Weights of a small transformer language model.
Size: width 128, 2 heads of 64.
Architecture: RMSNorm before each block, no biases in attention or MLP, untied embeddings, local attention windows, a norm on each head, value embeddings, capped logits.
Training: a variant of Adam for these matrices, 106M tokens.
Each number is 128 + 32 x the weight over its row's rms, rounded and kept within 0 to 255. Layers, rows and columns count from 0. The size above them is the row's rms in percent of the matrix's.

# layer 21 attention query, 128x128, rms 0.19, rows 0-26, columns 0-127
size [ 29  36  38  44  50  54  53  60  80  70  80  66  69  82  71  77  33  38  31  40  41  41  67  74  59  53  57]
[[188 125 120 158 152 186 131 128 141  91 101 164 164  63 135 139 128 134 106  97 117 114  88  76  87 106  93 102  87  77 117 152 160 117  77 137 109 109 142 112 126 193 195 164  83 137 117 158 136 112 139 133 123 158  78 106 118 162 146 103  68 130 203 130 130 110 136 128 129 107 186 129 119  86 139 162 194 102 131  69  79 111 126 132 150 135 157 175  87 111 136 201 125 125 122  74 140 111  91 120 115 147 148 118  92 173 151 116 151 103 158 113  75  98  94 151 149 172 184 187  71 138 114 162 141 142 136 187]
 [111 153 198 155 111 170 101 145  78 155  84 120 112  85 160  83 108 153 121 139 210 150  86 171  83  90  57  86 132 182 122 123 146  66 110 101 167 123 152 115 150 135  68 117 108 114 137 169 122 105 171 174  76  88 136 155 114  99 144 113 150 124 121 102  71 170 129 143 147  76 204  89  84 138 124 146 121 139 102 124 155 111 132 115 134 104 109 132 187  83  92 159 135 116 103 150 164 201 145 110 110 127 106 124 120 102  89 125 132 101 121 166  70  66 153 173 133 129 140 139 111 100 149 132 126 119 106  64]
 [174 126 137 151  79 102 161  97  87 134 153  78 103 161 113 126 157 121 111 200 121 155 175 141 134  87  60 107  66 109 103 103 124 142  80 158 145 183 160 112 114  98 121 162  99 161 127 156 150 131 110 119 132 161 161 149 167  85 160  85 126 147 113  96 108 131 139 136  67 147 176  58 111 181 102  97 135 129 169 100 122 101 127 112 110 124 122 130 206  90 135 150 150  95 140 159 152 192  60 125  57 149 176 145 163  61 141 103 143 108 102 122  85 149 112 162 170 121 128 161 156 117 178 169 123 138 144 169]
 [ 65 140  99 111 143 135 104 105 218 108 167 133 177  92 180 136 148 123 113 110 126 113 121 124 139 183 185 142 157 131 129 108 114 138 158 136  60  67 110 151 155 124 120 133 151 111 106 119 164 139  98 130 145  74 128  87  53 163 123 125 154 158  97 161 113  93 125 122 153 156  72 152 135 100 127 149 121 110 147 138 106 148 134 138 110 119 151 120 105 139 165  30 120 201 135 104  81  90 142  99 167 143  75  97 100 148 133 131 118 194 154 150 195 110 123  81 154 121  79  82  83 133  59  92 170 110 110 111]
 [ 67 174 171 135 112 123  92 116 174 138 146 111  85 114 166 111 123  84 124  97 150 122 106 118 117 135 166 194 142 150 146 130 139 121 144 120  90 102 130 128  87 170  73 163 175 125 112 152 175 131  89 161 137  61 125  70  47 153 115 127 146 157 123 162  76 110 121 127 159 127  93 194 160  95 105 149  98 121 139 156 104 155 129 116 109 151 143 153  90 103 224  80 122 202 121 142  98 100 121 133 158 135  74  64 127 128 122  97  85 129 140 143 141 105 118 106 164 129  96 112 124 149  77  71 127  93  88  58]
 [ 73 133 137 117 127 145 134 104 156 147 156 128 100  76 193 102 139 135 120 144 117 119  88 149 110 170 166 164 139 136 158 154 133 117 162 134  78 106 106 140 118 165 103 154 184 132 116 168 175 108  82 154 181 101 123  97 109  97 110 116 110 148 110 175  55 142 125 100 187 170  97 189 118 133  94 181 122 139 184 140 123 143 157  82  86 119 138 129 117 131 226  61 130 195 115 145  91 125 123  97 178 100 107 112 107 129  85 108 140 128 125 178 149 103 135 119 150  96  76  79 156 168  61  92 138  83 146  86]
 [101 151 152 142 136 132 119 147 146 140 171 106 127 112 132 116 104 113 137  93 168 102 130 161  89 169 149 179 116  81 125 154 115  75 130  92 121  98 107 129 147 144  89 131 163 152 107 187 179 144  97 145 125 109 132 102  40 139 102 131 138 166  58 133 112 134  99 101 163 132  58 197 154 124  84 153  81  87 179 142 104 109 105 128  89 162 123 138  45  80 237 109 112 183 152  51 107 114 114 162 117 157 143  97 125 145  98 136 130 134 176 163  90 115 107 143 155 109 147 139 118 164  98  93 128  79 124 126]
 [109 101 212 218 163 127 126  54 184 132 122 118 118  82 132 140 104 112 138  98 155  91  81 106  99 162 154 147 155 146 142 137  91 156 133 127 110 114 176 131 122 137 148 184 127 113 142 135 136 154 117 112 173  83 138 116  93 160 131  99 168 147 103 123 141 141 121  82  97 174  66 155 118  71  67 124  77  76 156 119 118 136 158 111 124 144 131 141 118 126 199  53 155 151 142 118  88 134 104 118 128 136  93  64 126 118 164  79  82 143 163 141 135 102  63 117 123 146 126 113 136 160 115  66 135  65 124  73]
 [ 57 119 161 175 118 142 123  78 156 119 137 102 110  82 150 107 115 103 151 129 145  92  77 149 112 170 143 173 123 147 148 151  81  93 170  93 105  96 139 124 123 112 118 149 169 144 114 185 166 120 106 151 177 104 130 125  70 150 148 121 122 153 112 147  92 147 115  93 118 162  61 140 134 120  75 168  81  95 201 136 103 124 147 116  88 152 130 113 112 130 252  68 157 168 114 122  86 151 102 102 110 156  98  93  92 103 131 106 130 119 172 179 124 100 123 112 155 102 106 108 163 161  77 104 140  63 149  74]
 [144 122 122  98 128 132  79 167 116 140 113 166  97 181  67 150 160 156 160 143  74 155 181  88 120 101 131  85 114 136 148 100 178 177 163 162 140 144 139 142 194  96 150 103 101  94 131  61 134 159 108 121  85 184 100 155 185 123 132  91 111  93 121 157 124 125 164 132 143 112 145  65  51 147 148 131 159 167  99 116 148 143 145 148 138 104  99 126 163 126  54 169 104 108 143 153 172  33 117  81 136 120 103 160 129 154 129 160 145 138  63  96 129 182 164 152 115 156  98 164 123  81 133 152 119 137 116 175]
 [223 134  93  85 122 122 107 125 157 160  79 149 132 137 101 147 149 171 149 132  94 148 170  98 128  95 135  84 145 129 108 112 165 165 133 175 130 109 146 131 139 151 114 147 112 104 135  76  94 179 165 100 138 163 101 155 183  98 128 113 125 107 150 153 141 104 154 145 180 110 162  77 101 145 157 123 180 183  48  94 192 140 132 130 143 105 138 149 158 143  42 167 147  79 129 192 185  76 147  77 112 129 110 183 118 120 131 149 164 156  87 105 124 167 154 142 110 117 147  96 154  71 133 174 116 166 119 162]
 [145 106 128 172 105 161 182 155  76 141 113  83 133 156  82 154 152 195 180 105 103 156 140 111 102 107 135 146 120 140 129 107 113 142  98 118 166 194 100 135 159 114 117  75  96 117 148 114 110 170  95 120  89 181 105 107 169  95 161 102 137 111 121  99 129 100 151 160 137 134 184 119 130 181 122 158 181 143  69 112 172 104  68 161 147 129 138 149 155  66  32 206  91 129  99 125 133 115 175 153 141 147 166 143 102 170 143 131 166 131  81 107 106 156 136 128 123 175 130 187 109  93 163 146 122 194 127 157]
 [138 142 111 152 123  96  94 149 104 104 143  85 101 149 107 145 133 144 130 200 101 159 162 103 134 117 165 178 135 129 147 137 149 180 127 160 151 174 116 129 139 115 117 136  83 102 161 139 152 158 117  86 163 138 164 111 166 157 102  95 167 132 140 209 142 146 137 147  98  99 203 137 125 123 143 149 164 100 110 132  94 121  63 108 115 108  96 111 170 135  97 182  90 147 152 158 178  89 170  43 161  99 183 147 127 119  88  90 142 135  72 155 157 164 159 176  73 152 103 207 171 161 132 185 123 107 157 168]
 [127 115 229 141 138  89 178 102 128 104  97 116 193 136 118 133  77 115 109 104 118 127 195  88 108 155 105 121 154 161 137 144 126 174 160 139 105  57 132 113 148 151  92 236 126 126 149  85  44 158 144 144 151 100 146 125 126 112  93 129 103 135 130 158 111 206 134 140 113 151  90 141  93 142 152 125 151 120 105  84 114 110 145 133 121 105 120 160  79  82 125 145  98 106  72 154  91 142  98  69 113 141 149 125 161  80 158 175  75 139 124 175 194  91 107 109 124 129 152 144 164 144 115 116 129  86 125  89]
 [107 164 130 173 122 117 154 139  95 105 110 129 151 121 117 114 111 102 160 172 157 158 139 140 115 115 146  85 136 116  87 151 138 121 174  84 174 129 143  98 141 142 152 122 137 109 139 141 134 110 153 162 131 132 166 114 160 158 109 136 149 106 159 106 138 160 129 165 132 153 158 121  65  54 162  86 203 127  63 178 116  95  83 113  93  82 109 179 148 137 112 171  68 150 111 107 123 213 137 135 201  64 143 133 153 166 134 127 123  68 101 183  86 189 195 181 108 170 128 153 107 136  88 139 117 137 189  98]
 [129 115 183 163 131 144 221  75  97 104  84 106  77 103  63 167  87  81 158 104 134 141 127 172 103  98 141 180 129 193 152 137  90  98 127 130 121 114 108  61 124 121  92 151 143 150 148  90 184 170 130 194 128 156 143 133 148 143 101 115 151 168 134 108 114 142 169 178 163 176 149 148 157 179  63 147 165 107 115 125 173 107  94 153 128 124  93 136  82 123 112 111 137  97 171 134 103 178 141  84 142 138 106 131 151 137  83 159 154 114 121 126  94 143 127 123 159 124 110 153 117  89  60 156  58 137 160  85]
 [112 139 128  80 107 122 107 165 174 144 138 177 154 130 139 134 132 157 151 113  98 105 170  88 184 132 120  97 147 138 162 107 127 136 176 131 104 104 148 123 126 118 189  72 152 128 157 106 148 155 182 113 103  86 134 119 166  87 115  89 106 145 144 132 155 114 132  97 131 151 103 137 155  89 151 140 201 120 122  75 125 120  96 112 128 100 128 169  60 169 159 128 237  87 121  88 120 155 176 114 173 141 162 146 165 138  11 142 141 131 181 110 105 180 102  67  95 142 127 100 121 139 111 192 162 156 136 128]
 [214  95 177 171  69 159 146 140  65 169 111 114 113 156  85  88 121 127 139 144 106 142 141 154 136 134 115 114  72 147 119  89 105 134  61 117 185 143  86  99  98 133 118 127 127 136 154 152  93 148 115 119 139 181 143 175 171 100 159  81 178 146 146  93  98 132 146 127 133 132 163  85  76 172 116 152  93 109 154  93 138 106 133 116 149 116 101 122 207 167 126 191 120 110 148 120 156 173 116 118  90 170 236 116 171  75 151 120 101 144  71 144  90 123 101 142 108 153 122 136 101 120 147 116 100 111 174 159]
 [206 144 142  87 178 117 119 157 147 112 136 170 124  89 100 161 136  99 174 168 105  83 198  83 101 111 159 101 105 133 142 140 105 177  83 174 128 184 188 189 155 147 143 135  83  58 111 110 112 176 110  53 137 114  85 140 149 167 194 119 147 142 134 146  99 132 116 141  84 162 113 101 161  90 146 103 134 100 115 122 118 155  80 155 127  99 113 193 152 129 111 126  89  89 109 121 125  96 158 106 130  88 150  68 135 125 155 117 122 136  88 123 159 115 153 178 111 128 115 199  80 164 147  98 163 102 137 159]
 [ 81 144 109 162 107 163 144 114  93 168 167 127 126 156 150  98 122 122 152 136 117 140 110 138  92 101 102 123 106 168 153 123 110  54 155  96 163 105 103 118 103  92 105  70 184 135 142 168 205 105  94 189 103 101 100 153  74 154 135 121 103 165  89 131 101 126 129 169 172 138 171 170 129 151  65 128 134 194 128 148 152 132 123 129 132 194 144 123  95  97 182 142 185 180 119 113 137 176 147 115 132 122  96 170 121 108  63 163 138 114 177 151 170  85 109 116 152  99  84 132 195 115  68 127 135  99 168  77]
 [158 152 195 161  97 160 174 105 119 157 137  95 107 120 139 102 122 106 181 110 107 193 173 143  75  77 123 150  79 175 120 193 152  41  80  96 133  90 107 113 137 128  91 136 133 134 173 173 159 143 159 190 118 110 159 154  75 130 137 179  88 139 153 125 110 157 139 125 180 121 152 159  99 162 102  90 142 145 127  68 154  94 132 110  89 172 136 116 155  98 206 185 155 111 111 120 138 174  70 133  92 130 124  90 109 112 137 143 160  89 108 153  88 125 148 147 131 105 142 145 152 137 106 148 107 150 151  60]
 [214 125 110  93 112 157 164 123 109 129 125 150 122 141 139 145 111 167 177  71 122 177 127 148 107  81 121 183 100  96 158 152 194  90  57 147  79 119 127 122 118 196 118 140 107 127 113  84 141 141 144 131 130 194 134 143 167  83 142 118 116 120 163 168 169 141 159 128 191 109 147 161 134 137 127 141 149 168  89  78 187  94 142  84  90 156  84 170  82 121 154 165 131  79 138 169 143 140 109 102 102 150 105 145 108 145 127 139 143 143 115  93  62 117 164 117 122 182 174 121 161 160 166 169 127 213 119 126]
 [164 152  54 128 122 124 167 143  35 108 101 105  81 203  69 142 115 161 155 131 129 189 169 140  99  79  78 112  70 131 126 138 197 104 107 128 158 168 112 113 122  88 140 104 106 139 142 133 121 162 131 150  71 129 130 167 146  99  91 164 100 126 103 137 133 175 142 141 134  97 172 112 115 154 179  99 138 143 101  79 163 130 114 137 146 100  96 151 181  86  76 220 133  95 128 148 181 142 129 136 100 117 139 143 149 108 115 146 139 104  83  96 101 189 163 166 154 123 114 187 110 106 152 146 111 166 120 121]
 [ 94 140 154 143 101 138 158 104 118 130 155  83 110 123 138 168  98  86 130 116 122 124 121 162  71 147  90 154 114  98 105 140  92  68 168  49 140 113 122 106 111 126 116 139 166 148 129 197 163 117 131 179 129  90 130 117  37 141 132 174 120 143 105 113 118 149 113 122 126 110  66 177 163 120  84 119  71  77 136 135 117 126 109 147 103 124 162 131 124  64 218 124 123 172 106  85 120 185 119 159 119 129 141 108 153 128 106 147 133 104 176 184  96  79  98 142 173 108 115 148 143 177  80  88 135  65 130  52]
 [131 157 108  74 128 103 132 149  27 148 172 136 144 177 108 144 120 141 112 110  86 189 138 141  74 114  50  96  76  69 144 119 150 101 119  78 141 114 137 101 138  93 139  90 115 148 137 179 169 126  97 174  82 157 113 130  56 150 124 169 114 139 100 122 176 141 124 123 120  86 146 152 136 176 157 158  70 166 100 124 137  87  64 152 124 126 140 127 161 107 148 197  89 132 145 117 182 167 134 184 132  95 174 122 150 105  71 138 147  68 109 151 108 115 124 183  72 127 135 152 119 137 131 146 118 147 124 104]
 [121 106 172 177  75 137 108 130  94 175  59 133 127 169  56 104  63  64 172 156 127 131 128 125  62 187 110  82 186 115 143 129 180 194 139 131 133 128 209 111 169  54 143 147 180  65 138 101 120 118 113 136 132  77 158 128 120 131 118 139 169 138 180  98 146 157 132  79 106 168  79 128  89  75 147 156  47 107  95 147 124 108 112 116 122  96 112 143 108 132 134 156 123 118 102 113 104 133 175 110 155  91 148 142 125 111 152  87  92 132 175 152 127 125 122 170 105 139 103 156 123 134 137 124 140 134 136 112]
 [ 18 110 157 146 103 124  87 155  92 135 128  94  62 120 104  54 132 126 141 142 173 143  96 120 127 152 141 141 171 164 171 157 137 117 168  99 156 169 172 107  81  86 129 120 109 123 152 175 127  53 125  77 184 154 189 126 159 155 135 129 106  91 162 141 113 104 106 134  89 122 108 128  99  98 118 162 141 131 194 126  77 152 127  92 123 152 112  88 159 157 158  84 125 143  70 172  82 140 138 132 103 121 169  63 121  74 114 113  65 120 155 129 136 150 112 134 133 112 118 120 145 163 180 159 136  97 181 152]]
# layer 21 attention key, 128x128, rms 0.193, rows 0-26, columns 0-127
size [ 31  29  32  37  39  52  42  47  51  53  49  56  77  63  68  66  32  34  43  37  42  46  48  44  46  50  62]
[[ 69 143 195  93  33 112 113 110  93 163 120 102 181 160 172  95 149 113 116  80  63 118 104 130 159 165  70 143 112 134  83 121 132 136 149  85 135 125 153 132  91 126  82  93 125 202 118 124 123 111 102 120 163 111 191 150 108 114  88 131 140 187 104 111  55 125 127  88 139 124 134 133 118 144 135 108  66 161 112 213 157 185  80 120 121 143 110 101 137 109 101  84 123 142  97 121 118 139 136 158 159 119 117 142 188  92 105 146 135 144 122 188  81 154 122  85 185  81  91 128 150 119 129 135 111 128 158 118]
 [176 180  93 112 142  64 102  69 120 146  40 134 148 130 104 189 125 142 163 119 109 156 139 142 165 181 120 130 119 102 178 118 124  97 130 152 107 157 147 136 141 154 138 150  52 178 123 107 109 136 121 141 119 155 130  96 148 115 107  76  85 112 132 183 141  57 138  65  99 189  92 107 177 110 188 153  76 154 130 134 105 158 131 103 164 142 138 142 169 137  91 110 143 127 142 139 109  67 136 150 142 149 147 152 159 157 170 135  92 190 115  67 130 153  87  80  66 139 140 122 191 136  99 107 113 118 140 102]
 [108 171 109 118 146 104 149 126 160  99 131 108 102  71  93 174 113 125  92  93 153 100 158 105  82 197 121 143 149 127 128 210 187 108 125 120 123 110  91 173 169 160 114 151 148 149 127  70  72 163 107 159 127  77 145  97 110 166 103 127 143 153 129 123 116 158 114 169 198 158  93 180 101 100 164 145  77 157 133 164  64 188 144 127 129 101 118 161 131  74 150  86  91 170 133 118 138  58 148 141 166 122 115 124 120 158 140 128 137 168 160 199 191  94 134 137 102 128 148 177 178 163  95 123 125 157 124 128]
 [157 101 138 121 156 110 105 114 125 134 156 165 138 179 137 137 143 157 195 149  91 102 109 127 190  74 151  93  80 150 131  91 129  63 137 124 134 145 148 134 137 103 165 139 140 109 125 124 105 127 166 144 119 195  90 204 169  53 141  88  68  68 154 120 162 125 138  95 148 119 212  65 138 126 116  92 166 128  85 143 185  73 107 149 126 126 143 112 143 168  72 176 180  53 134 166 143 157 127 101 130 106 138 119 170 110 124 113 145 103 126 107 111 109 108  81 105 135 141 118 133 120 134 204 138 105 146  84]
 [146 110  59  44 154  69 109 120 171 140 167 173 175 127 169 159 156 140 140 178  78 143 173 156 153 124 120  80  84  87 144 126 149  76 123 154 181 162 103 150 179 175 145 123 141 133 132 127  89 147 167 157 105 198 129 179 146 113 162 125  60 105 114 145 172 141  91 106 120  86 158  74 122 128 109  84 122 108 106 112 159  81 127 135 126 157 129  72 175  97 101 140 206  72 104 113 183 139 112 172 117  91 131 172 112 141 135 181 148 134 122  85 109  99  95 111 120 112 117 103 147 124 129 149 152 133 136 131]
 [145 141 126  72 206  88  93 146 177 127 179 129 169 111 191 187 101 152 109 124 109 142 138 123 143 135 123 136 100 106 134 157  82 132  60 129 203 154 128 157 194 187 195 127 161 137 153 137 118 124 153 118 137 153 141 114  94 117 162 185 141 135 108 124 149 158  61 106 132 115  76 112 109 107 149  53  89 120 123  86 108 103 136 158 156 160 151 125 135  49  98 156 193 100 122  86 183 104 153 194  88 138 143 120 169 133 133 123 129 135 127 102 116 147  91 124 139  92 148 161 110 160 112  89 137 164  89 140]
 [139 122 150  62 139 131 151 137 136 136 116 117  78 106 153 108 110 115 103 124 166 170 138 112 140 119  81 132 105 168 169 162  95 122 126  94  65  69 116 113 121 143 133 167 161 146 140 137 158 109  96 141 124 105 184 107 132 151 149 186  77 150 160 176  97 164 103  42  97 119  74  95 144 100 178 122  64  85 136 107 135 170 119 133 151 164 176 147 187  75 132 119  99  83 124 152 124 144  53 143 145 150  97  25 178 116 161 115 105 132 120 175 125  89 109 148  98 101 156 143 140 165 139  83 102 145  92 139]
 [118 113 157  67 143 180 109 114 115  74 173 106 124 105 215  61 175 106  82 100 122  96  93 124 140 181  88 140 149  64 107 142 110 149 125  72  57 108 128 179 113 154 138 152 139 126  99 106 115 138  46 184 135 141 143  86  71 100 184 146 101 143 135 143  63 128 119  81 141 109  83  96 150 174 144 100 120 130 125 130 127 129  98  42 118 155  75 102  90 136 152 107 101 102 138 153 116 125 122 112 112 142 137 127 104 162 123 194 159 160 147 150 119  79 156 121 159 142 113 139 151 143 139 148 141 169 163 155]
 [154  99 124  89 147 145 101 147 166 142 120 131 112 102 191 106 148 120  84  97 122 105 113 107 144 138  94 155 139 127 162 157 117 171 134 141  63  77 103 112 132 127 131 161 135 172 182  99 162 134  56 123 159  99 138 107  84 149 147 147  98 176 120 202 112 138  83  45 120 130  91 128 134 152 170 121  92  82 147 112 112 126 138  94 148 196 144 163 131  97 133  78  95  93 123 154 110 103  76 143 145 177 116  18 155 155 148 145  86 124 149 144  99  35  87 115 133 103 131  99 164 126 162 117 137 128  84 148]
 [ 73 135 152 123  94 113 124 132 118 148 142 139 102 203  92 139 118 171 160 163 124 133 154 157 109 150 102 133 145  79 115 123 180 119 168  93 141 193 122 186  76 124 138 106  83 133 160 187 107  93 203 159 165 152 135 150 123 138  92 130  98 110  92 107 175 109 126 156 168  76 133 152 137 126 104 135 181 166 172  95 138 126  92 102 113 105  79  81 120 216 119 100 157 160 150 115 110 155 182 105 124  76 147 166 102 140 155 178 126  97 108  92  89 167 145 131 102 172  84 105  95 119 105 157 108  71 188 147]
 [ 76 111 159 154  84  98 112  89  80 115  93 151 205 140 165  85 115 147 125 166 148  69 163 124 127 152 116 118 153 121  82 125 143 147  98 106 148 108 140 127 151 150 140  56 109 183  90 122  85 160 131 110 154 127  94 150 149 106 162 133 130 145 103  56 161 117 211 171 157 176 144  79 166 206 105  79 148  82 102 146 180 120  74  93 115 100  70  90  88 154 119 168 100 142 142  77 150 134 103  90 168 142 146 148 125 109 105 111 134 147 161  78 131 120 134  95 138 151 109 134 152  96 140 157  84 104 156 158]
 [ 74  92 118 143  87  93 137 127  79 180  97 122 186 153  72 144 124 129 141 151 126 119 178 175  89 104 141  83 179 116 147 191 173 138 147  79 134 109 131 194 123 204 147 108 109 130  97 127  98 190 158 109 132 101 109 112 153 153 113 120 137  97  88 136 112 149 176 129 116 123  94 119 157 127 106 125 136 122 126  79  91 113 121 147 118  90  90 120 153 148 163 109 121 125 134  80 145 122  91  43 120 107 119 120 152 113 158 119 140 141  95  89 138 207  53 132 136 173 199  93 164 188 116  68  83 128 149 128]
 [174 102 105 194  26 171 142 117 139 182 101 140  82  79  32 164 138 127 179 130 133 108 144 141  99 141 122 101 145 168 153 126 113  97 161 101  96 143 157 136 141  85 112 116 188  97 140 132 121 154 128 156  87 119 148 138 129 217 141  81 141 127 144 115 124  88 187 172 162 169 110 101 133 161 113 155 173 168 144 165 132 104 103  65 114 133  93 169 141 159 112  84 102 120  85 142 110 115 134 132 137 107 118  88 130 162 128  91 166  91 143 183 135 131 162 137 133 170 128 103 115 138 154 148 146 173 164 194]
 [119 120  39 148 164 163 100  91 173 100 140 151 103  91 130 103 162 117 166 140 197 116 140 191 101 107 178 118  86 132 158 111 100 118 126 184 100 128  88  68 114 116 120 156 141 145 162 156 107 128 137 114 114 106  95 109 149 152 140 109 128 171 171  92 146 166 110  72  95 194 119  80  76 156 156  93 100  76 135 156 118 170 144 162 145 117  93 144 122 103  55 142 124 147 165 118 135 188 150 116 131 124 108  96 110  94 195 118 119 132 209 152 133  66 123  72 128  89 101 162 120 114 100 111 122 176 146  97]
 [130 130 139 125  97  83 166  97 120 163  88  91 158  99 121 134 102 124 181 171  77 140 155 146  79  99 161 143 178 187 165 186 115 116 161 117 139 167 131 117 119 191 119  91  77  60 125 115  92 165  76  87  91 132 130 166 157 171 169 119 141 106 145 155 125 126 147 161 131 120 105 149  94 113  88 112 158  98 108 157  81  87 131 124 150 116  24  82 165 183 128 138 119 150  80 123  97 151 107 142 145 113 125 126  98  48 201 118 128 114 121 115 159 122  94 124 188 115 115  94 115 180 175 112 121 134 157 127]
 [124 111 103 124  68  99 108 144 104 165 102 108 248 165  85 105  82 211 148 131 140 117 135 147  80  80 160 101 107 104 131 117 130 157  91 128 154 133 166 141 138 153 151 112  74  90 126 138 119 129  84  60  70  62 107 171 108  94 101 106 139 139 137 101 145 106 168  72 148 143 130 153 116 118 122  94  74  98 181 102  95 153 151 173 128 160  98 120 155 190 156 160 158 143 128 117 129 100  80 130 113 166  64 110 118  85 182  78 137 129 134 129 158 132 131  82 139 139 136 135 111 136  87 161  86 133 148 110]
 [113 136 106 174 163 150 214 106 120  65 151 104 130 109 178 111  93 105  69 141 146 113  91 167 114 127 182 156 114 133  90 165  93 150 133 125 118 146  73 138 128 138 125 163  97  86 119 183 149  90 120  98 126 221 117 162 126 102 166 179 176 172  90 114 171 161 108 121 114 111 163 168 128 181  59  92 111 115 119 141  85 165 137 172 113 126 119 113 168 192 147 127  65 139 153  94 139 112 175 166 150 118 123 157 143 115 157 113 100  96  77 128 155 103 138 127 125  62 131 121 116  94 116  76 123 157 134  79]
 [103 191  78 112 167  85 149 138 162  92 110  96  75 116  91 171  94  85  87 182 174 121 174  89 128 154 117 175 149 116 131 180 164 132 141 162  79  53  82 164 144 166 136 140 107 156 126 128 140 123 130 104 135  79 120  94  82 133 126 181 111 115 145 143 191 165 121 135  96 147 111 177 143 135 100 134  88 130 131 115  67 130 150 161 132  89 167 170 133  99 130  67 124 196 148 102  93 137 138 175 137 119  35 129  95 145 141 132  63 111 128 144 148 125 127 127 170 104 122 186 152 171 145 116 129 115 138  84]
 [ 27  79 168 112  91 169 162 105  85 125 116 188 181 162 192  50 131 187 134  97  91 160  42 113 125 153  99 142 135 139 136 105 132 107 183  93 117 111 121 124  87  87 118  79 160 123 148 133 170 109 130 145 138 140 159 140  96  94 101 136 146 156 115 144 119 128 145 113 133 124 118 148 117 200  58 164 132 146 155  99 165 135 130  92 102 174  98  88  85 170 132 149 130 174 143  98 113 107 147 121 185 143 137 101 139 126 113 101 114  95 178 163 100 168 149 114 151 114 119 106 138  98  82  99 102 147 176 166]
 [105 183 102 120 185  88 115 103 179  79 127 105 124 121 165 177 172 114 130 126 159 119 157 138 123 140 141 137 132  68 145 134 130 127  87 104 189 121  94 178 159 208 156 171  61 170  61 123  39 144 117 147 159 128 141 115 121 103 146 158 108 109 148 149 157 124 100  75 127 102  84 106 176  95 157 125  62  91 143 145 101 111 178 129 105 123 170 117 179 109 109  96 109  74 112 172 109 116  94 178  84 132 152 133  94 176 125 108  98 126 101 122 111 110 118 122 173 128 112 188 128 158 110  92 174 144  94 111]
 [106 149 143 120 188 127  74 151 105 103 124 108 136  97 168 124 110 131  65 100 153 106  99 136 106 185 102 150 152  76 121 203 116 194 117  98 170 136 136 156 149 145 145 111 138 136  92 116 147 129  54 123 174 105 166  76 102 185 114 143 180 183 101 120 109 145 106 133  87 140  51 183 130 133 151 163  76  96 144 116  75 140 132 107 156 115 135 119 128  93 132  81  84 173 104 129  85 105 144 181  96 133 139 139 111 166 147 120 111 101 165 191 168 107 139 200 179 121 153 166  96 160 129  96 116 149  99 162]
 [ 74 147 121 148 142  95 123 136 139 137 104  96 120  84  85 133 114 110  95 115 178  75 146 113  96 127 116 148 157 148 116 148  68 175 133 130  93  99 100 104  76 111 110 140 134 142 104 125 198 166 115 105 116  30 109  82  76 211 101  84 147 171 103  94 101 134  99 136  49 117 109 173 104 130 155 168  34  93 154 139  96 176 146 115 147 107 115 148 126 110 146 101  99 200 113  99  90 129 148 121 120 182 143  82 114 140 148  68 102 128 140 116 173 128  94 154 144 129 170 166 119 118 128  95 119 109 113 158]
 [106 107  99 187  62 149 145 161 100 189 136 127 128 145  49 139  97 164 149 189 136 100 138  99 115 120 183 125 165 170 109 141 119 136 188 150  95 140 166 161  86 111  76  93 118 140 112 157 137  97 172  94 152  88 138 118 161 154  85  43 127 102 144  99 199 110 145 195 110 141 165 162 156  92 130 200 123 168 165 164 118 172 134 111 145 111 133 142  83 173 139 117  77 131 124 168 104 132 188 139 165  82 146 145 134 103 105 121  83  99 147 145 159 122 123 131  94 171 123 144  92 101 134 149 112 127 161 166]
 [106  84 135  98 161 192 147 191  64 143  89 147 138 124 175  62 145 149 124  80 125 145 133  71 159 121 114 151 120 139 149 189 116 192  87 140 138 125 126 147 194 142 129 145 111 157 172 132 142 125  99 116 135 158 158  67 113  92 101 156  98 138 129 126  80 132 114  95  93 160 117  90 104 101 122 101  85 165 131  60 141 131 138 149 145 179 160 163  89  94 133 143 144 114 152 171 132  58 127 167 110 165  85  72 165 134 150 111 115 160 141 197 138 142  82 191 152  80 168 165 126 138 142 116  98 179 109 150]
 [140 100  91 181 113 178 209 143  95 137 101  86  91 205  37  97 104 166 186 133 156 143 168  83 151 103 173 113 165 155 116 170 176 121 172 138 140 153 137 162 138 111  76 133 124  94 149 134 122 112 179 119  96 109 171 135 187 104  82 107 106  61 170  86 131 150 156 188 142 148 137 119  97  76  95 167 134 166 168  83 144 187 109 139  92 141 134 169 110 159 112 154 161 117 144 117 114 116 148 142 147 106 128 170 156  88 129 127  97 122 121 168 115 168 146 156 155  90 117 139  95  97 100 138 106 109 146 115]
 [161 149  70  49 198 132 164 108 129  77 159 124 111  97 146 136 184 118 125 124  43  98 145 134 145 164 158 112  82  69 116 151 128  92 100 124 175 183 157 207 160 136 140 110 153 131 101 160 115  57 129 114  94 189  92 105 134 188 172 131 143  95 159 129 113 160  76  99 118  86 111 141 117 110 178 110 105 177 161 112  92 136 115 114 127  93  86 135 111 102  98 160 130 122 165 134 144 101 132 143 127 123 153 214 102 153 163 163 163 140  97 103 128 127 162 138 167 143 150 153 132 127 141  94 164  91 148 153]
 [161 124 135  62 149 127 149  93 184 154 161 161 123  98 199 165 170  91 124  96 102 107 114 157 103 160  82 101 121 101 134 133  95  99 122 130 136  81 137 182 110 165 120 104 159 116 121  98  80 102 149 126 160 192 123 161  55 125 152 172  98 135  92 134 127  96  86 130 155 134  75 146 158 155 113 143 110 156 131  96 146 132 122  96 119 106 143 123  70 148 202  56 141  54 113 101 116 138 175 131 104 113 164 165  76 158 123 218 167 121 142 166  57  88 130 168 114  97 112  97 126 134 118 130 151 154 135 111]]